config.toml
num_hidden_layers = 10
hidden_size = 256
num_attention_heads = 2
num_key_value_heads = 2
head_dim = 128
intermediate_size = 1024
vocab_size = 1024
hidden_act = "swiglu"
norm = "rmsnorm"
norm_place = "pre"
norm_eps = 1e-05
positions = "learned+rope"
rope_theta = 10000.0
rope_fraction = 1.0
qk_norm = true
attn_scale = 0.0884
bias = "none"
tie_word_embeddings = false
parallel_block = false
init = "uniform"
init_std_qkv = 0.0147
init_std_o = 0.00328
init_std_up = 0.0147
init_std_down = 0.00328
optimizer = "adam_variant"
learning_rate = 0.00154
beta1 = 0.9
beta2 = 0.98
weight_decay = 0.063
lr_head = 0.00517
warmup_steps = 262
schedule = "wsd"
decay_fraction = 0.691
decay_shape = "linear"
final_lr_fraction = 0.0
batch_tokens = [32768, 65536]
max_seq_len = 1024
doc_mask = true
train_tokens = 720300000
max_steps = 15135
dataset = "wikipedia_en"
Each number is 500 + 50 x the weight over its row's rms, rounded and kept within 0 to 999. Layers, rows and columns count from 0. Numbers have three digits each. The size before them is the row's rms in percent of the matrix's.

# q: layer 6 attention query, 256x256, rms 0.126, rows 0-24, columns 0-127
# k: layer 6 attention key, 256x256, rms 0.116, rows 0-23, columns 0-127
q0 090:477475503511531517486450485423551485559551452419530454508573423464567526516485517521435522501581423530412428515545494397599412515460418534497529541399552455374393462438497525523499462508510466507489568506512509576530509540494444459477488470524525479522532500460484540493577519460517442556566491466548587418445491476427562469502565528500465444462514606474470496464474583551468540413519
k0 075:542547529492508448448539506528506485531610509473550543439461491461483518467466479479521574489444535510413531567511550524543464472463547482483457552481528555506494613492538573494525522565439501505499443474492536445522476458482601600531440420536433447456551516497477580476498522543507460532506458569509451481476524462576477490557439569540574494457524596493514478468571452644542447448384
q1 091:482496498564517559437533499399499493487536493547461524539518434510471548573464432524441477403526443553516491569402466526491446529493497531524501513504488512451468450513470555580562482520447487445381518561542551506431380524463521499482518497459509448490506385408422510565517483550478444454511538461532520400576484489448521523517568589512518579502529459510452539406551525537501516451474
k1 086:600512433544500366525479425572522549499413478629547437619497485473548476490599393470475481483543469423462585472540482477541481443437526478508469510539564483484466507484471547423532474470480569530515567451524533494525600474604417552439506545551512574567515526543436549465461524396518429525469509508530502504546521557502519598498405537423453447571436418515543485548461548506525466570532
q2 094:470386489497503469599641456574454542414510604557480578512595564481513477531453586486505577541571591384539528527522507508421551508501567465377500503518547529547583586434463522488445552512514570494558535350537587458499468472520533487525496458624495601494467492483537472502488537515413579469465504470525419439514576503496505584481454478577509524528516509480541497532480494462465527443500
k2 088:468463475427466583440513643484586509510485525425540560439587618542470473472527540504527436468516415547598442471488471446489530520448441527455493449479490509556553486509542449572478418434555478485503496485527464444540503545442582393465537516410489475465483487466524475468436461487499503433517385480489504564441437520523468447522524507600528656459533520485503435529512501400530436594566
q3 088:468513518518398543516417463462528540611517463448516457512554524420541532423421559551421502532497454546440505493585524461625500461533531542519545549495570453476417452461546517421462463468529511503476500525505541500523584508629522508598554467547505511520443584593493533460493533536509575562522452509561524523387556479467559531464523510538405369407447558483531472489459562481496527389557
k3 071:474495540521464495453526567513534467466580494430525536460485420444492490543475534422633515514491501555479505536543497540487460519440419546518541530475591582400548514526528460532526494529492446537441566491492543476520438521418543518538487436482401456508531430489554538509578461539503366497519484494495443440423541470452450477525456535522543555529531539498459452502559433696499460420355
q4 095:510450340484471507573464566433525512471439442566523533493527599515445442425522509470534464542475548452547513472579539556514501468542503484514562518530557502483476544416467480532527474391619518557569454488410598602476505442403582547506539498448465589465447475487510465532454501422434516506530476476598421468458418473455433549582477463468515444511452501441567412553481443484492544529512
k4 088:421453498523523553504469518533519478499428601593492471548505465562606504585509521542489529557542486538478524453476503444506543513544511443583527514511500474526498451518500528469524460550499505501528530507506531491447627542554401408485466530533568555454424522581557563560535628427480528459413586450498525491556572545494522543470429557513506442606575423474518499525452517460524502548515
q5 098:582457504483603516399477519455573442500522533530562564510421429506486501491446376446515580404440504546516504435507513555555453508389476644441456460507555538421436482532570545527537538537410477312424510501540439529459498491498550420444452484500547510530512574548485518467506435517498421473536474468518466521529467541510453513532591549465483573464510504466546522543552493552476467495486
k5 083:485518457535502458579507490428529459554545518504526496499440502437530522491497504489545482583481473514443567507516501448585477483472485439563490543540627515518534425488507569472555553505540503556540526476514520547553457517545517551591495553560427474551523526519516457609512575435489503520446589521460577437462435532529550502491395520523533435522471466509522499499495473617517529480374
q6 102:527531520432632512506467510478541462472497446456412575436474375547460441465537400525555540464397552546431513503397473521474528469516445504446470394481491461503508428517527551512511516608402433455445540487508437525424458450471476428449457487455545429515521503453391484488510478483526471403504526420535465520502518511486468484480502538451515543529585450517489617485534574515422482553456
k6 088:454544512503454477549515485455477441470541515542601565595456510461441468510560408470529580463510546412430470492498541453521481479448504488442543558582493530555486419530486561450547442511436542524527481442477431415572537529609423568543513447581484456522508476427453426442465514481437423535430528476540491503622473496544531567596466491482521485548490465413480479462560485588510454438429
q7 127:540528537421529520551518516498423444407549545532481582461472434554480475453496463403506509420507470504430509441377485532468452509542473473486533455490531517546521440512545595539531578602400418423435541465525510532544424507449503527472441556527577466567492480487432470484510441509476516505485619496489485546555505403522505580453450526391493583503529470521522608515533551478428537589469
k7 090:545550522520527505514485491374534482520445593524528508562517506460468520453534527533473557510432523502497481484538446458524505508429392624465476567617570557567417413518533418557579554535644479548551580520468497461507551508490547460589544470480508516537523395470514520487458583473539444494528506572518567543505535510520582537522396591470546501489507404444539432520478429573503457511493
q8 097:535517537480613628485444462537466595506547464494371516488412403505446514453563403502579567519439570555415489437492436468462577407513481490473503484480488474470534399569508543409520582552418528456443572524439475528499491465508503520491464499477527518543536485524441474500552455417591496508465463541458482543474437450533524553456487498434486439487581495498496619541472581543441470526424
k8 083:487543463472484428433510435443460514634494539481524491516436534541539507519486449531561433464409427468498489621475508519448503486532467494459520639501491362572501441473490490477439463587538514540577507502530460433581615491577471592534546502489488380511472596511520470488506566584550504516482539468552449503521453494476561494545451529512513477506404514522515489471514415581465479422423
q9 090:524491552434580584414386502414579502572473471516486498526416490456430583480472458557457478419461497507489493460529542511617434467493430534534467613547502565498484481521529482430527451510555514526425519518560438440546590454545442500480468483509526436484535578451502519507512521486479504465531432452546498499388574522481582489528519567484489480412501566551555411482435471483530544462557
k9 090:526552535495561490431536514486452467517521483507510507612471537524526455629443488431495550463488556567522582492469453450446470505429545528442446495539419536447482468471465515467556560455477505481510473466457509434392528488565472444543542371505434654485547526536536530457534485512559513497433541558547441571537557526417545501524487503544504485565542453442500415477558456572499505433446
q10 094:456546479579455475502472464488511508592596481477505435554500478428545538497469446550489475517535541495526467532557564509517492471531546508545512524535571477578509488476503419454545408438556548562541407534513481554500505460519436531516512505467489470478482498492479506530516537477498535510575437474463479412438564558397652413582466557596470503499502544515562383438466443525481580417494
k10 090:515526517467486543483431446624486531500455460404539519440433556591436584504532572502498513498517508496523545484477447580512528485487484403484452436470457529491454517563422491478440507507489486564530479492523537483533441536521481446460568534501559451520565530463481489463612450481597531418549433547450465550421442437529483517452609408447475462552517514461465462426510570427516484559548
q11 086:535637533495471453468504606496484510467467399446601408484636571422576485497492468541533470488456506494528519441485555486515464505476451419488532537495484548455607462511593568487537538465494623429420467506590480473498540528569518388519552464559508509526512567438466446502510556545544621421583569494531496496458537493391523563519476517588554549469502466531571487593554529455467564485554
k11 094:492480576529508544524424473391524496431465407447489464557557476426602491444537520514422532457469565513481476457566593433554436478511417558505446552573516579475477502523585536452516518503490467478425526448580476493442543542519487395602511474542474516544556521465510613407460517559451557466508445444468504537532495508565499458417556605422505577501534529565442431492514508521544455527565
q12 086:536519490442513484501516553445521464408523473481513565433485423503493435479461471460491510472425569488462468459482456485508579461549559416421544351529512450485570465524483500543509519596410425442451484531512541510475474408380456500536423478528515523495466480510439483521488536492448461461459586500496516469518472455487381533395419489390525548504610456591485610456476594521411463548467
k12 082:475595494586458556548505534593521441521535506554519546530521529542468611540509495454557529510449541481427464433528500605494463501516484527500424467490538526500460478542573588461513471519562526467451466475518510479531508521632476543502529496513421388584499471538470460492543363476495403565476390494561467458525535391436541450578511510615527416441459582546462521512521419677512491534399
q13 089:535579467556493502502513590577438497407501505548515506430596551498501509505533502493530454485515444440572553453473528452479421558485463501512529475528452543455534474429556557532476561447521539544600494488449599427433433549477543472557474433483464528404428420504559507481399538550535493544545539531501531508501450476495474501465554362490492462534465518465553507535580506515489470506493
k13 094:468492540427445491514483462425491536555542512465575429533484509480525506494541465594355571416628470413534423413527526511552520489511454484516552569518554449550498511550532573428495498582487455532481486445493469453464599502438392444536520494615534446465549563510475444458454640563527528454502542504457466509654526515600460593474540533484489556469549533495458513527474473440452553452562
q14 091:444543399499455473492483533395505508467444399513546510546526597459526515509545518562481442475557428584522450512533473420354519455502523485557474480532508563470499514518469507534558487486525567487582447494490476590481493479464523461478540458474408471393452489530580519576531527530497496463612532507401476445522489572549543549559412463434489475532455559536509492532534499480577441576517
k14 085:556487483515492545526440552492548518496490530520525471538436561585594535533461448557498541502445500466534391407543454413520530526444476512530568528500533440564499551478535514457550454487427453521413529454541500426553550472508506431524538542493545556492458474515465562355492569586468512456474564523500514506600517542560459548478447550530538483456481426435563455521502435474499603555563
q15 096:471525505572591542491511457580439407510455549561534423417534430478579527553570412587454538492560475557551509507507516454480458565461521563486533546449501525427558498411589579492526566492490566496560439502570427512517541533515569521513518499548473549598490607511544462479468447466533465450488566533513468485472442564537516432511499463527482498452521494509520500482538506506532506546507
k15 103:498475552543520485552580612491526494507560508599525511632459531461531484483513469401460479496564495628523528431479493457532485515459584482493529525472451493519519480508433538466396465407321526518538488453553541491517480465496450448513519535442459504506507387470483522478424536477399460528546591500514432486510530550442507529526525504532515515427531554539456490501556441541473456514411
q16 090:543515568471566629555445523557465498452519476454440520409505417528514508532518476516480549473472487474529571488479443597547353416430476525532478565454491533521448534459491550397482566482405517490470455541602462493466550613463523473495442443506482525466455529464485320486399457509529551466522533567533510526442449479498560501511475558467475489432470468371522497418509476515528559478495
k16 091:526478608540542453521494439495481427543561504557518450481466514478562543533553578516438420544530454496551552617497535474488573507591466516514383545453464488459459456560506463547408525597519433603491487499397504498457469463572545407470516440526541518468530470528449545492576552523460541515558473472509487472508592527430591477440546450452419522568553532619576551439429517514534433484497
q17 093:547420552435483527501590547503479554453503451490486509486482510580508481504463466512496530558448443496438459418485405449516590496527493336509548435533569451549499474596406529440453473541472436500527494436452487445567465620386438487546510594513557485554508435467440508548516545531458489544400502516476543545538494396498482536512526453405492553513516474535473616487511521505440530483476
k17 092:567522500580540526468532518627525445505614465584406560433461520508508546524456551494578480587362431504388530443508463563541473525446523545503448408602473528447476525463484522525544464484533505411532547509480511521495489549513522582506508564557491435529510420476432554527581420478524441595453435476493585486445500398565424527461335436510512504546436521535516486518516561625572451491476
q18 086:507517542559449453465508386542498498472514525503524537401430355546526489567440477457487470523422540554475551497549510502469461530476541414539518400406481421548506476529525387514572497511406459470410532516499497508549457429452443561501436423418559495510490463514487455542509495528592391536445520654507489497358456528524457487457469444463484534473545478583486548465490525500431451498455
k18 088:462546495525529519510533548455475462522497508489487528453490538544326439483591519533605406453464482544497440502441550567488515451592470514482481458431509528484447449581593488500527451504495483520513514456496518533448490488491532558461414505494377493500539487569558390532524412406512506602489549427566559520418461473457502400550491472485504457507452542534471615470424519539466566517415
q19 089:529551529442572488450465538413470494528440412438487540445526509483400399480475465532529574504492533542473493490526476556518448430466447443513539515490505530511432526463510491429554549516529491499458445437519526495525562594463574466517549422478418476556394538437477498533512522513537500524523444618589512606459445373488532543480476516360481459508538422443400537541461523522478472532539
k19 097:560480493542512450528547485471514473500441448540492489515365495492509539535493481446491405603466460474487500515524498564500517526500457501569465496570467532523516467535477509536505435569610502460491501566451380497422504546613467484538523547554462484588547523498478513398602530504382558586454551442519557454527523555538474539445395549473426483603455536561516503467431502534456486409493
q20 085:450523428469523503500437507429564502540556469494532697410517461554481390475557497488538447443488533514448448555387501513504587469477503413512488410452469461461501441539487504588530483573471473465471521508415518577464503518411480475495509433486501539439454498414561453449460511527524433463508478518485500486500480438502464516460488465425535462512537474549426651470486550567419408561421
k20 088:523533513557437439534484537477469478607588573521618544519538422529516562494543387446424465497538415514507425489551560534478524497563541442505545582475506443626503478540504528558515555516532531560487466549455511569521516503503525526466461489455450513465487513616477474521461471529473490455532523483489508489547501508476578420566409515542501497458464542571506525465490390556505442615345
q21 084:424478483490561442587508523461509514571483535536541623518425535496472474430499529472495465510501522499484484528446551532492618489469582407535539559468429456540482437548467584578502569589466478474451383485485418535505538494479539481520367530460463503570376475561419504422518518498481547479492477541430517523567499465516585522565354557515444446576519459536468524542502438501506483587463
k21 088:526544513479475535557481501486444500507502460552428503547541443535481548479535455438470550432452541568567476540535513455511476522463503583483535522493529490506467505536516457449466384480493439542550518439506494532528477532649446600465606587391453447516587492513593480525426504476402485531513514530536454503519552438472547559550453590535521524504433519522587476553521417518537528558472
q22 092:527454519473485432493500547477515458505478401423515575433381528512418586490428509447499474518419538454481552459560398501578556488551438456488536476588545512526539473512458410504524443548614489410472442505390503453430486500490402499462470522551548544456559530507516556511550480467554470528467482425600529483489545420502509436524488470460489498493589472577575510436505483538449509572434
k22 100:438513508614417457479513540545562578551542434611600471496515517530550481532490484521521473527590535549508586466484501533556513574458555541532543434476467487524468534417452558534417471492483563530487369462467456435391481585519479499481441505408490472581596483602456410550476400422471527506491556506540477488481432501492506500519467556522491526479521556517486539494461451503535549492448
q23 091:492550435465467549646375471437434520582531503460470520470389539453498520485507422508460452476481511473554569497474470463586529493472450463469560499532388477438506512462564463434520480520478410435499457495577486439557593506488481531527468453470414504455503497518432476481460558462501585494491518568520637456466531473580468600471472544503479484511544497547488473524450479523420505585556
k23 090:564566474435465442443545411456455478546478552468568488547519554522556523485519466473397536483531578419506490416477511473443446477460551539425509531580485539544447514542516558460413443523522503453470454511372472363430602519502476480547490463517501514499579599549503551477548519512505533563511480494593508560507507473557548489520516582440545518451513522413431521506510481525374552421557
q24 090:408447410430561518517467455485456447566432583594518544541482539460460416480639542551422455527545488498600496526530595512502528490519462422513566563495423579514432507479480446549472528490536508536597532463575481471532577559527523516508467506580419510372500537500590424467479475402556510491414535448440501510516537522554545457558422445464460450479527513501454418479501401468530503490538